From a checkpoint of a small transformer trained on Wikipedia: 32.1M parameters.
Each number is 500 + 25 x the weight over the matrix's rms, rounded and kept within 0 to 999. Layers, rows and columns count from 0. Numbers have three digits each.

# down: layer 7 MLP down (transposed), 1536x384, rms 0.131, rows 1387-1455, columns 0-95
# up: layer 7 MLP up, 1536x384, rms 0.247, rows 1388-1456, columns 0-95
down1387:527510495463549450508537508455546501470466513475503461564468513502512492549547476525517460481522461480510464527513479500484491464492429507499486501508490473479477495474496504504482530475503557532527506494522479513440544494475497503500510527497463481464534485503515513531478503509537500488
up1388:551480511463498563470503493500489505526477502466497493520493498507492506514495466516491527489482510471490539497490474473522486455477471502466537519471480481518490480524482487546506523571473476503487483501463495466489482505493507508464485538501506490499512504496486437517503518554481505497
down1388:477512474481476475550521476502548455483489508466518463488504481516502515513535491497535478538521470507494523520536485500492507492486467518478504456497515498518543529512465515450500454493481530497475499523498460481475536504509503524532489531507510549486507465443470485512510504475485473496
up1389:483533521491475513512508500532514505550509512546480550493493479441536505504504515528488464532489475517476475498521490478497486483444444464488481510502462483502525505505469485486545489457503520487504434466521506515486512482529482518455504522473460518484449521465486499475507510480504484453
down1389:508475471518455488462467505542496516502532504480460475527461501480484550482477507443482510496512512519500488510487506483465480503493462496526503532505544562513521485522480519532543503495484535542518477489530490514504499489483472527531519511521499527446473522505485454487493515506556475504
up1390:514456543499503527532491538509528488500467471526504516480448504509467478496493524495476499531527515542479514466543524521505538493526479517531472524544461508528509504508517505460519475523536523534493493505473478454525493516521499499522507515444502484509513513489536503499470543506446466511
down1390:460499499508489475487503487479474512527518547527498521510515461521488508486493497506521490527523472490478498506466517438468486513451553493493523462487554417524531453467505532512457546534490539474526518506461492538485544521453529527476494466502528507495480563459508496475473462520530458510
up1391:495479506480526521496510489476465472473493463501556461523475509479465485504499470536467500496541521461444538507497487503540533502486507522501494489531469492501520453570535500468534485441509531511508462515502531487478466496507514491462499450486509502461500522514503488511482472498468508525
down1391:483511483462494487484512481534470459476514489502505503492504535495537473510521485533484480525513505484501516505491480520461515483513516496516552511507526482528529519511487502503488457498450515484508474456544489479522449487516493541486542511535490538506478503520557514494456489444506526510
up1392:498501503480517517488512505474489548520472519523477535448466475479475467489467501505518507518511490517500526504508484524519498491521517540528471493486490549469469501488506486500517489490486495477482504495503481494509485520501522506522524510489485465513533502476505523545503527507519487483
down1392:504487522477517505509453507498509488521509427505487509518509540508453490493507527464529515558509534495501467496528488499453452454470504556505487521447508504499447503522488489525528497517496479494452514484562500537486501501540507518461510476485462478537469519474553550498462480500464484499
up1393:476474527438529541538509502552500518493504442485505467467509470536542503534532547503519532494458549495499486481528505499480525518454502467500507461463505511531517511470539457529525527517489493487477504472522499478510493498493485507506498488533520524462527496553509507496523519512452486483
down1393:470452486558497516504523458525492513500519455508477533483499473494511534525500501491511495526534520482510503494477481468450508449470521511476482476511532473511524486512482484502492475512561493519490594520572483508483453476521503528483485492513507512480520455485486523482517508498522484507
up1394:509523502518528493482499557480463503516490476462485491502524499525494499521498550464474518474473497475509573438489558573505463518489514538485505485504525559507392508483552469498459487509493453501525474483484529468529534474493435451507514473466463460533529518486458546435539495478539496522
down1394:552543505429529519493471488486462537515579509534461508502501560581498557492549570463423506554492512536572488456452563483494490508490532543558460472467566513522559475454465535488529521492497493498520450491509536496463524531559511508531502474530491498545494509532503531482512506477515560520
up1395:508496480515494507516490464497518543479487534486532462475445524486511490475498463495497470505487520503491520507506469498513520466463520473483494494527499491492503531534525535530498522512500499454502492513489503487524549522465528465475514496459522540505535469514472500520477491530507511488
down1395:532515471490494487498492500502483480518519474494509480508488491476497468529441522498546507509525509541488522506483508469505472522545529523529510499485495499495540500497492519494530544517471524513488490503502523503454511486476513507513482521511480476497491512500491526493521480484499493510
up1396:520494495517511523481532493498523500490469497500451493516534484525495508463471515494503513470508503512539494481506497497530479495505435418500501478498520538495482498503488476527524487517519517472481475497483539545496451482473507492498528491458481462464476476491485492542512492506452460521
down1396:560506491494532547471461489530529511497495507518459452502479492501488506528502460498474477488498490488544490476509519479528519506487512481479511492513474511520474563505482472533476535501497506519486468537518490506513493505476510564480471479520494529542490471528505503504494506490479515530
up1397:514536477479464551523516469501508490471502503462450501498476503492512500484529494497515454501535502476449530490498480470512480444530484464499486520489562488534502506507476517491508511512530514519527494481475481483516469495503519483456542490520507517499509536511508553499465473558474541526
down1397:505558512428474466518503490509507549484515526502496517514517534521515565492506509496514503475451456491486494491513509519511527509462516507496497470485496540514501523481504478513491484456526519465506515480493464522529487513491493501506540499490522523494451490482502520513473520510517489545
up1398:537482486557517494490486516536490444469482550482539510483450536439501522509480507447534502504497405472496483484564494567471503468498452521448538515489504477511423524512543492492530482532533529524478482524481516488524500470484511504488556556453444536466538458552473525468485462551541483456
down1398:481511499534470514516524513515547536499520470477529496539551560493455481471478516467516493503562419565495521445531506509498490470554542542538492527491506484549427538534519519541503441537419528528548485557526521488492497515444527534501498537508482462462547529510533528449468433582497504517
up1399:482497513547488500508484493486501455520549575504510502479484546485476500523461472505510507469474472488483487474466525493506517522498516505508519505480495504552485511516479471514469536529508497477504486494457511488511493499495502516493513482525474506508565464526469516493484465504518520485
down1399:506520522474481482532519545472461542468497527471506466491513548473497480464447509498458511472526481504494448488510526524517501502523517504484521536513490493492509497443494471499485506470500461491523422464527514511470544514494497481502518484513511480506507562500506512492521535449465487464
up1400:495522526505482498510488461510464495529501532511471509499507484488485478488516497485508503484473507550513478512465503546473499504457480480472505479511516453507523501545533494489557479466540492525467493491507494491494494454506543497522542529527500497491484497481478474521499499520474478501
down1400:506505469537516482502472478479487499534503475508528506510506542528473511482532522495496495499494509497517483491516493474511502500522496487511512514532530549505524496481490554508514488450499453488546517514451479512491478516479472540535505485494512522552469520484477500475476567487521455490
up1401:542512498518518537492501498511466534502502490522502500486499477507489494505522481548499512541453491487520489476483471514496479517514522460455552488506535488539497487490494500494522501469533519509501519511499506494536496519521506527496488435527511512488523493489498496444500509495473526491
down1401:514531524511501487505488461513489482510492473521486528506493510539494522515505532495503512508490487486510455487477520461470499478522487542508526519521494558489514514529516495514534481491504464510514500496499503504501503487518450516470460504493509501500467528492480473508512509482491488477
up1402:537501519488469534509509486501508508494474495513538506480535490506500496478485518512462498534493513474529475508446503536476489498521497492495483477506506515514542521480489457470533526523537514496488488544515474488509492510503516480486536525499475475507483485537539540534520471519472513498
down1402:500509521502519462474483536513535485472463504469466490498460497504503480520520497479514463443509493516474509474510537508489513523504506493532534470513491483480503501502475504507499516460505476496519461482490496499502516504528462482523492496505518519510517497431523483484502508494498518470
up1403:503514462507496490490487452519494462529501509509463499502530511543526489513491470542543446489477458510499508485504495463517529508507534519474534493493487529473507541477466495543520485494508493486482491457503506440510524513457533502532493526481497504500534531500515523486479500478456498481
down1403:473515464510512514503522496501490485517481479529529507510481542542492522496482488483478498487478520508550519480512490523483554489492536503494488473461484502486498464505535506526540531472460499498487494536520498479528486523512546521509499521472538509481497489522498481468470501459480515477
up1404:488558518530507504461460533517433481511509526492462488470513534505482499498520481546522521471527505476533501490531464479492502502476506490498478447503479487510484516488494495455519494510472513466499518531504438520545503534522511524492483506515467521498503500518483486502500490540498464473
down1404:530502494461565507508527478468507531493456512471524503528486476491493527510480517483500477481514512475528468512519504540491516512484508490502514488510530533470464506506480504485524495474480482522500458491528532517473526503493488482529535480497506490503475524484522520510457451487532442487
up1405:489517504517471510507500506479476476498482482491462483528523482506463468452533529524513463485547503516512504497448502505519525513510499498504502515523455516483487464490493499562497518460506491464541502498445524488439484569462455518506513503522499479492474502470499483503522499467499489505
down1405:484521465448484466493549493496470499530487509488465499506508503467497513526461500527516467423503521506496490481482482470512465523515494506493506513519487521502478481506530483480500530487514509556467511492467502512501547528456470523503542505537515467488527519539531491457527525505484470488
up1406:530520458515484505513517504473477537495484516525472514475494480532504503478465489535517480470516496496491500506507493486478485452492509524492494515485520481551515508493499523519449466470517533493476532496491504494484500505494451547537508543540485490509519485462473491512518505531459486490
down1406:477527456551490487514522532476512498500490476517509520508542549509489493547531489540497480472467514517526507486509537501522444523467497492511489506505493484513498535530560533498550522518469461490512514511539508486471485452506468481502520500515476500497506540472505525485511525489496509551
up1407:500487498531487510508498508509457477505522461527533467523532499486478458522524497493488464487460476456482528566554486499505578527531479507507509504545494524484509545494584482486499534537510489551525430516492541488521462511471486445489498511496523467555471518518496511506482517554542524511
down1407:524501485483466467481505515529516519459513471476507497476538544490492503442458494584459489480475451482481444475469466514537545477531483519479493510521545477501544519491503479508517551522500477522526478511537477485481509500485591541524478518499506467473477494509571484461514519456559503525
up1408:519510485486477511497520458511462421473461490508503518470498425511501477471504516505530485468464497530454488496487478499515532476458524547457495471469468461489543505507480499498501524460525503460538506478516528554476506486502477523526536514537505528489488468453492544499548501478484471492
down1408:500465504487486480524509544514493516517526520526529496515557538509486485498512529505516509540523474492471457497506486478476518521503490540503510501527515476495434505507501452527465507469556479549474490527496536434489516518498508558484479449476504540502482508534519492443498471483520493510
up1409:503522494508510506504538502506543519489486507536508496504498474500526445554452489500465487487459512489464486518480503483484479495508480475466512463495511507544530542449498484494471511490446549479457469493516514541494498510507523433462524494463493506485465490506519483501538547500469532519
down1409:510495527490505525513468454478529490516512527521512489506518521469521524509496464440520502495526501525474520504534502507484480504530479538533526463483516489491478486517492482504509500503492463513484509494496475476522537495502506494488528510514498480478522524512491492472498532462488455488
up1410:471510517493447539512567504551546510545491475483503466499504488544535473543517469530562465500538515520503497450496480477510485501498510488493467500505473538469518509525488516475504507512498495474536482497515523450506488477526483527508478484509578490513490513503469526547500495496539519526
down1410:520514465483526536542511527482481503476462482515482502534494552508485521496474503514483537525513453470542553511543467475487482488509507519532460530485481503477525509487475532492482454497546520504524512499536511523472507483544526530496533474492523456440522498513488491501528491476507530515
up1411:491502477505468503515496486508516487516488519510480473459524474505504549487471522493531525551482478529483503481523553492506465518500464501516480485518528518525515509504508488491481498456518547491526437497511543495513518470510459430500529539545565507559467513500493441514506520492478525487
down1411:479514500480534481483460467431504532469515511456516479511484486511511527541490463492489484482510551499478537546521467497490491510512460481491497502534498497487514489523525481461458470497478514538450481518500548484514478508496525547506490528556492492517513449491527469474510514534528539502
up1412:443498526516510533508517512479433484517493505503491505495503481485514459545441505494559521520503521502499507481494551527532495506489504511501518509483507498442523526512550490547482517498502509479477492475505492478480523536500491476495536457513505472513552494513447521513506509492485546525
down1412:508480514480540486453501476494518554511495505506539496486466551507498503517514498483487479496478500434488476503531519530512472503481468527509501501501507546491513455445511495542541477498501491497475545512514474501478492534508474550494501525485460522496512493475505523515509488489519494490
up1413:538515483509532527464506507480505500567517521504462488456539493529503515509461471529497461494476508485561496488491480510528506479494501492491499503515523499468511514468515479485507543530458477479512501444504514487491491545505502508507486443469495504516484516521506505463514474476461456491
down1413:489456552499473513520491496496529490468464479517525516498485539481486484491535523460522476469509487517449518470503475501463520507513520482508484503508498515449482494510493515458456456486523495485502504503527464504448506507456486518489514481523465494480517501522504470495463455519546493525
up1414:498493457491512461522526515566517483477493511487496533457496439514510522470513474542521535478521497532480478548522515457463476491448516530525482480488504474551532471507549497499509503511501456528514481464499510486521459475527546519476491483516530520467464525470511496605508566503512495505
down1414:491511507564504523478429445539570574503507513496487445510469473474488531470486520494488515472525517502460472494469496535504510487519481530515484526531479525489504512469503473484477506476539528510498494526515501494523535505533481492532521473499468473472483531463478556493516516509535464441
up1415:500526482478488553516489523481485520472515502492478484527508485497532497485492498461505478507474529542454549519509471500498543544493497489501514483529473495527498507506476512540471458502496500482534510510485463513535445501506465506509516495498529492485500492512536498520519475504501506487
down1415:525518491460529497490520516501522520479521515514531545483457486513553495508544467534472511512489497455564477443530478483521516499484515496529508529483500490460522468492517523527509494490523519501503514489517489502479555443486509519504467524497521501532435481499490506459495500479532471530
up1416:479513495493469478523480506508484479485565501504505475515496472538509494509523494519492511521552481546466536496509541476482512498494483514537486482526480495435514472481438505443475444479519496526468515491504516562499510458433501491512511516467519571522502523479484504520497523503484492481
down1416:485458520539490481449439499494444531470484506541518512508518502528500524480452469465490507494503510512496527467511455496502485502534509501477467523512495477499471537493510504552532513523472484508519487526526459513478475437540526498512513490523531515483536547536527523512527481509559480498
up1417:455529511499474473469490485465558494534501469509472453486494485491515426516499527506518505492494497501476493479525490489484520510481532515492509483512473504509466519495500492485521515551515494501544518500484466499517485548483489508521543493481555531455529474476486446494494483468433521468
down1417:455503478482517530520488430513544502476450496521502462522510508528435512535463475494503449541503519503499503521472491455504506491534499510510520460448493535497521472491520478480483518516513519506485483463495484538487516518483493492489480544526482487472539505533493470516436473556531529511
up1418:498472564458462500501493526505467543464560487466493476568529523513486454472541480561508522506475489516482488463483539545494475511528547513486496531494511506498490511440468532512494571495461514521517468512457476512500536486507473474476493521474489512509508496540510525489493479461519448515
down1418:507491503525503519517458481482506493482495506490484516439510506524503543451534488476489463506529491469501482497476497480495499490483482535498470480535484493487503534488503444502464499511476485501531480463510470498509491522516487497501482515473515482510525472459517548537490478506507554443
up1419:516522521522519479488500491493501523461541491517532498544478453494531504535519548463468512478498461510484534502491503474536506514531501494476496505487506469500532518466475528481497471523504483522528471501468481487536485501459539520465497536535503519473504501487523488501519481500545472502
down1419:484465492530509486493476551529527487562488531500432464481487519517499517474475490569523503494480481481525448545505484546458468526487527452539495486483471517537513488517555464496497481478505493488488462506515525501448463524532483461542460494544537486542503501540489514479497491538483516508
up1420:525515506544492469503487472505513489492536507483457483478524510492504528463537490476516483501469483527466494499497503510510517510461487545481505499497519488486497481482468514500512557449504514465549476487477555531518540483486458474513556475518483496568513512504476504518483523491463485493
down1420:479537471496524487495517495498545491432520506490483483546528469483526503508534491476518492533494491528532516504515515489521484503489432479525513525506515515484545478524480493557475534456564408464522486521434495479548492508494468476487501504510500470504507510482503439527473480486502465485
up1421:484513521498546524495513469543509485463504529511488522496512499494488536482508497465547501496545535521469502492507517471506546506498504448493497497482492503502507513509459480528504501471503526495479464476476544485502467520510512487519489443494488504518475490459518561508498540482527492522
down1421:513505526482506493479514507510532525486500512478519484494481474487522529526489477490512492478476497454497494479485502500525496497528498534511512490497469535504562551510503518501493515485474515462539489533496458500513487499499509462467501498543510495487537498514504508486503496530534491535
up1422:503492495556514521494525457478506533507508471531461497518474496460486476525470536528454463495499496511478458471511462513501473484479509506487538468473498499487515502474481517493514524487494498506539457511515463485519488507484497540498461497476545496519488532505510480533543513514539506499
down1422:500507503485531493534495495489494517512495450493510481502518504481474500518535512449527497465539515477517500497465483479474526552522487471499494523509527496468488452533507478454508449496484499496495464511486546490497519510488491513475510512508502547531446516494500458501468527499495510508
up1423:494495519481493499494523464512521498491472465463461519529457514506495482507488494499505502499537467466470488511525469493498535485499498503535532500524464534474498460498491501456514512509483483492486485488505488508525532441489508474485488498493493486498487485496488488494472467521489492458
down1423:497526483483468432496515520488516483523457512518519505532487541486491504528492517498545515511500523547510500509505482493485570494459529487505511491495493499517500487499495523482487499486503441485525469494515483503472485489503502501507469500512505482527544486497500521472507503509453511560
up1424:518517479512516524482543488485528563505517523470457473474476478518476517537478460524494509477513518508484477462517469508485497501514485532492516453496543517490507506528496456490531469475490489538482495495509535531457496510492471474547497519513517504497493526526505540518523525496523447495
down1424:509494506494481492455492511481483500499476523546508490513496514479506462485492518546514500564527512507530503487513522539499500495478526479497510520545461492527492463542495533511454504503508521468534470518491487469499501458507479492478539466504502523536517538509485520465506466512465485547
up1425:547503481493545471546543540510456470514487511501526528494508462472470543476485523498479473475511508503468511478468510531509513483495509476492521517487483518530524513561479494522470493509499540496494468476489490497472464522515482509526473512447520484522476464502468524523532519476542552501
down1425:543478537523508477471522510505473514545512492515485509501508500480473524487500481492491459496494513503533493513480504534471460498472548548455496561493528507501542468537460513504498476455529474481542513527476503517523507500502508458477540502477476528449519464504466532475470505505488498537
up1426:486522493490463484499549517493524481501504520481485516504511513481517492481498494507502511487455510498493515480517475516504534509493507521509471515497509514532503482476483495517504492519484528510505470525504509463541497450483522512530495532459509458497548555486514512516529488496488501511
down1426:513504461493504490462464488516479485507493480495475527516522500479470497497496519475490514482468505481494402526509511510476501502465490480513492481499497488481481469494526503535500514470482511537480516528512471486460499514536471495494504522514519517489483455496521475542507513503489523496
up1427:472495499519477489498508511523508486478489505437491524553537471492464497544498513540494494479478497523504537489524521489476498478525513504499495461492495461491486496459472495474452480495497539479479490524488476488535479509492484452469470495517500501526484510529526503509494523528474498489
down1427:518508536476473470538500426459505537503496497520470498515519484480481499460515472462495484540469516515481510510479496508509522495501487508507499494488522496519560489541517530526533515488511508514503494500563556476464494501478522542473506500491528511489489535443513492515505497538521485525
up1428:516487507483487493485458466533466450490501474508480495506471452528481464554546519483538482534497516497510506474529531504519491500470501507467499506558491466497458487523513507494509481522515510497479537488526466445508489527468478483509533487510483509480492480530511513481447466507453473525
down1428:508475545523521518506487472487523434508503537506475477509523531455473497524455490491434517506467547492438500509444532504473486476495471469513487503520454518478500515475491529509540500510515556506495488491479540474521501483450482534528499495494510452479512495473522502471473505503471511531
up1429:472494497484507504436517489470539489491502529461472520517509503500482484467536522505514538483447535513555465461511542489497503531529478505486519464496507511495559479517522480487466532515479480508475477517530485465470511538511534494477512494520528509491560493477480448504503532474449498521
down1429:481473455518509525475524465485520496486514482465519502501499545520494526529519494480512514445492472485540490494470483511465515524478479526471469482517490523522487490479520503511492501501464504475513516504481503501539513540491567502486514516492511511483473476493520514441491469487501547530
up1430:502485467430483495557497433522452524508473458539469522512487486523530519481515501553446504473466482492542457460506494470510521503497509500514513494480532512538485489529498547518512518462467568486502465468514492469523508521463501475514527459501481508452515477490468512490499512484524544488
down1430:484489510482506495485493515502550454498491522524491482491472469486485513500491497523549512500491507536486496533497501490473478504493511473486547499489527512506522511497513487517485481496510456505458508491515532489494468496534488493543506511507495508428430530471457496486498503446515499527
up1431:535472504453444515538488467492507505509492500493494499510509476524481503531522536474481477481475507491490478505477520483544486497464560503500453543506497444504550483490515505467514488559508472490459507538513536535498492515532489517529496463483472475451469510489492551479545451478488512531
down1431:536484472538467520524474533446523484475516521479500514484548446493513460504509535420497494486445457500512480518495540461523490469478524504482509516527494484491543546496479478478536494476510472490541529489486518479510498494495493482506482499525485486516558473468502489492494499491487555551
up1432:486483524475458469528505496551500490481559513497488512508536489467504478573515499502481505496497473518513499505503471501529516525501522498478484519516507477487517503469512496485508500520503520519511537475549523505484494518497522495513511482496510462520566496511537510490508499459476471483
down1432:484485458518495550471470527509531506503490482535500507520525482476535501470463515533527512522462490514478497471513505522476515492498474511510501479488530502515504505502473511475469506476518528480493508528496512536517494504497458477473514493484473463500483471498487470540517551531506517507
up1433:526469539490453471516480473511499484504447501491491501496504515481498457520577441461497462545494508463501510514516522504522496545483492495513500503551514484526513489472454473498498497522486483509469487483507482464522536494502480505495520518497484506507481476493492506508517498505480496494
down1433:542442481569515455504515514470520505510486506497527531498482528477493490463527506498522527503487491491492501494485491496496509515459509546545462519519475514533493471445485492521469513516524524521495518479502491524535444454493514474478485465512468530492492503470466477485470493527461465486
up1434:538518484476476493516497460527487524507480509488518496493477496500504491509529495515495507532509501454484532472526486500529478476504503534496472481503538520526518507513487515452460514457518491504482506471492484493508512480507501505477484491498517485499526516486454472503520525501524496485
down1434:469497508501482523500507477491504486482504489563475505499511506508506489540471499531494491488451522515516500492482549500507514510519497468476499486564464510520510504476486481487520509538504506507507497518497545491480513511514458536508507521439474514514456527487503494500465485506524499488
up1435:481472504519459520527472481531482511511477499511497494464485478481495466498530485518518509494470493499528505490500480521531499536495462541476519504475514501513490503502535499510522486508504525512492488539502523500463475509449511495479515506478517495529519472488509495528492472490490486533
down1435:458476513491481496545447475506501467509506522511504464506479521480521527503492482532502476502508506491480447507495499489499506511503478485514469502468533440499524484454488500473509527481499498500519496501501495476504535488508505456530470495481497478512500525483541451539464488509480500494
up1436:468485463518541504491476533436493497478498500506455505501501472510469540502478475563462521546512491492488511558457474471471480536442481542499495497506507488531459520524445521518524462487469508540440467495482479501501462485520478463519479491539489530522484501488524541465436472536530494524
down1436:512514470459490500496506511520524563499437510500515511491521536516542522537530526484488473518472472527507477506524518482499496550468512534518509493504507493510517478506473531490520500499494474512538491508429472490524536466509530502460520502477473490484524523477571440526529515477477520496
up1437:535539518539466560472467471484489486472508483428533486491524469444509542515454512498507487546523497541534542532529496490499524480542466500466420483500529507500536515560490540502495512531475526485488465509487492542515539510514471509531449475522479480499481495529434540525518512504479571575
down1437:501557491509517463470520459494521502499515450533525519466532517557471499512454531497521502510520483492496515524542485500544520472494556499509455517534524538483532486521515514493498522518488520591516484534452498491499500474567517512523545489508497510533482493500448484439501504474509502557
up1438:505502497494491512503499491513468493522517476522516473492456509483529506536491513508508489509509492463545512480516517505485483495490492464511495497526499514521499523470508516472483482506486519517479514489462513532494525467486495505499518520537492502506504506478518490495498478538489513515
down1438:480484532482516483475526510496494516505490522500507498460485516512484451533514507513493514507527473513501505478507521457488489520501510485538465488491528473497482525523517509497478487486484459483464497491506465532529515511494495493491474526519489494508507496486479523537504523498509496477
up1439:509525498512499500479496476474501501520462480432476490557476511488495508470509490502510510513508500517488529497520537500482492500534453537491487551477498530503472494491502493501467545525495524491489448565519471423498524483503512527510533494479500496495490508530462503507491495525508529493
down1439:452503551486511507487493517494480494531480505489471525464502495510508499493498523501511538481529499472496502500481508446475504483500560510503511484530502484519500490516500479520484499474507492516536498476545507481517508500499485479489481489534504494502470469474472498477539520495495469520
up1440:520490496522516470532497477511518512537495482524505488503551466495430505494520504543542530504555494501532526540519482511494509487494485473552542488480505490503525494470515519486485485480522512474522496478495507476509510469529502497499545494471488518509506455501512528533533470466500544533
down1440:518491519484469510507524515500533532482513501471518542506516506498505489517549526488446523526495501511503487496508494515508494526503522496496512518532507505515480476500524502509507482476507540455463453538494484485477511515491514539467454528528522465488528501501470509452505460509556504509
up1441:471518535550518467474527514464484480504510476441526540495535537455477540479519551510489546525511488532486519515500475513511520523484509450535489451505482497466501474541524526509528522506488525515540540490498526496474461496488485480474487551533462481470496485509471477500480507517492533490
down1441:537524482477497517534463486506535467505471468544499530477449481519505478532517537523524529544465500470493504445500512507516534510501492496514523497501508489501514458505525452550515547519512504465514495479522552483470488485491489483497501481487478502508528483453498522455472537471472516471
up1442:475525494514524480448433486489513496473513507503515483483553515471508489469473459484467498537522492524543490508478545534510507505533476514547459500489464489564511513536469437491463478452484529531505468502470506506530451509531547474475525507499475473535533518517485541514447535490499458499
down1442:477514510462495526504474472475467471508502546503502519486456477449497500531462500474516542524516526476482487523500471510494496487452455518489524516504484512508516545497496505523491475527493505483519498462500512420523529453479467501523532507521515540475488524497470491477461511532531486473
up1443:494468495567489446480477487449531514511489492475498494535511538502485479473513485521537452498465472517512541497476436503477477530548514485466487482514466507513517552471463462507499479526497524495493498496509486519472527512473488497493505517474531517499500509495485498509518566478493531540
down1443:490511491480447487533534539477510478513511496479509469486517480509543491470537551521496478484495507497489514510481477515547499532445536538484550480492512521512498503488532497534484506519533432507461519478522507490509503503516505526478511526529474455538506553503516509491531483507484472482
up1444:505504496522493493487493517501512481474488519536486503544516492472479514490498526482513511518477481519474522554465514519508496489502509516518500466476491505486488495516522509480476510551509520492537482549484515504528516504533489501516504490486448525503492477487523488499497509526459479499
down1444:454468500502497498492490483512494509479517481479532466489462488511492487499501504525503480482485506531479471483514531446521512494473513490540485496489469543524508500500508468494495474480496459471500537510512495536490503514508513529508503487490534486508513526486507492496454457507527529492
up1445:459502493495492494469528513462465478482519542489495491495494516486492509504495495505477523518484522529499506492544477490532501526524483501493479470515507488497493515526453475496463501425500462567450463541476474526491522509524508493522480534490495452491492495476497503499519485513505528480
down1445:528533524487473517481497510476504519536493498506512468520506523488498495515495502460506505501500502555506461508497534509511551441526499473536495544517497503476488456479511480578464561543482480464471514456504516497481517477470530492543494483502466483506479501475536507501497516524510506503
up1446:500542545497545481542460527473443512488512504502489511523486506506481495500506481513441538484473530504467521467491482475525535526518490467479492491481485537526489503477502454520518517514472555505469475465481466482538505499544505502510487513486448471455506517514496477567535511526493476515
down1446:482525506499531531490507481502543493500481502513497494508512494515485495494525509481466481520528480461544528453499513482533441516510493482504465485547507477498499491514518503497493476477500504466536482509535501527524498476478475521504488484490509501488502455515479495496454522476486505505
up1447:477487503473503525526506523463551457477498523482488517513522527550539482473540434547537483463517506414538480491519469520461515537502520490535513482498533501509507478542544523517557539532524481471483471464534466495494562502486558522501523515518485443469504468475496491493496486505500473516
down1447:466520436491516512525471502454480497524545486524464468438494498468509490525474488472476475496494497543544552491508514530490507496503480517463516549519511485509526545544478516483434509501472501517547523500509467483462498527475460473533487497463557508511506510509499500507501510499515505532
up1448:509517482524516530486518483467505514479529481480517506485508503503503497502501471508483505482483483537453514524481528485503479498508480508503529460498502503527500478493471498483472485461525537547520473507489512529510549498455514485537471488464499539510508493484539476516495473504514469460
down1448:458525501460458502513481537523474488464506490509534495503508537537486480473500463503493523495493537488502474511511482499495501544497519480533518529458436524491526480535501490536475489472494467492499507510507473480467535459504503505469537494512516502515494508518526474507474468538522515535
up1449:479543485512551481516479530475524491504536506520500483471496445469457496458488510513472469501474543513488536529511534499466507502506524489506487508486529521513522512491525494528548476472472494497508488532550501484442487498478470485513556493544510476474544482446498494472518484504511482484
down1449:471476486466479505508529490445466526465470494499465517515515502483543529504487450508544478475510506494561546456502565522502455501444532492510504518530525509465500493495495463495519544509487517529497528510516538491483491471484500480522505527475453506502518500475471489494473478500439484497
up1450:520456488508482506492511506538479536503491485526507468527447545496538467553484479493502465522465493513526475492485487473495534483471534511468472491503448532510539513547523509535474514506487504510490483525472494494446469532490504508544520496494465479467497518519482501489520492519485484499
down1450:483515535493526508525454522475531477520507522518555522527499467524472498519488494522510501542492520505438527483497546482483494461457489473499459497485495457494521489493488527462540493502524483492526514450527513472492516430528469506493506504477503458481498503497471494516515487484500491442
up1451:540490499508526485508540518492498495526547480501514480488475519498518492492547489526503494446456545498513466533495509508509503511533459510511475515478510477493503498519518476470514561479478473507503493514469524544506451497544506527482490509484531485474513520487496458499554462510488485547
down1451:536495505523494534518528489543498519522522500458531532515516491478535481520485461528519477507540494517496495545482489503466467498507532488469440519497531544484465525486472487520495500519499504480523473521524468479500478497488481464515484509512518489509481476461438514515490494489500509460
up1452:481497508527499486458505468507481509492482516492428525504528487479521526530486512495479473500428535501548517516473490505448481476512450473504494483473509520499493489472509496497504481493510451469463469505496517486536489505513505476518562519504511471491513501486473519530457540493430504492
down1452:516517511449487516478534483485517553502535523483466505504494527508541514528515464464460478472480506508484500546499514517478520444524529482488517525560503497522536504470505523514497505449495491526528484503458521474493503488493509504501513529481513461525498508473531440493486537473493499451
up1453:475497464532502512485533520492494516519494475479499529536473462513499435483524510502500502468495494533532503494483557499498486544503475495489492510491487464482505449512480499513456529489444487492542503532512504465527490536465518494502492486478452571521539492486492476500531514481538473461
down1453:479530496494529501472461489521478536473497504516515474518527507506459486455496505552480528499509558483510451532480464486514467488463499529480480512535526534525469590472518530466553526502510459475484500514513466520491527501528483444486486460486442483508490482492478512518509465477511484486
up1454:494472508495490528496487513485491460507513447482481539497518510440506531541497522492538479537519441518513496527509470480464485524553503507513524539498501483456481482500503492463511483484501505521496470496529531492503486474537488496505448488515514525459523464478481520522501506458541502513
down1454:482507465452526457489496542495522502503471495513471471529471493536497512497499475503486502494520503528497541528482521478508479449455518517500484507481534505506472516510483506549505487480535515490494488501474445508525499523480529513491537512531450497520488512499497504498488440517506481521
up1455:513514507523468495493538439464533508541482493502445494489497516511460511527504464519529534511477505468494510538514490465477511544494484502449485523496476493511450507450502543549523476461526548493475521494506510468482496476500464547478505437520484469484498503508454530499498491498530477498
down1455:520534477492520474498516492503504474491518499502515531483460484530488504436530501511513495470533511539501490489513566516502507485509462506488503524505469472520510483501516521509512467469494467523480473493476491509544500525472493523502481489497466526494492481477530463530473482470501498505
up1456:463502501494484472478495496457467488470510496476508468418482532520516520483497474551484506500472507560513537521532508439510484508516485510490511507495524487505485519470532519517492463515520520498515499488489524472498491464507497508494464505511524486528509498453511492470505476488515529515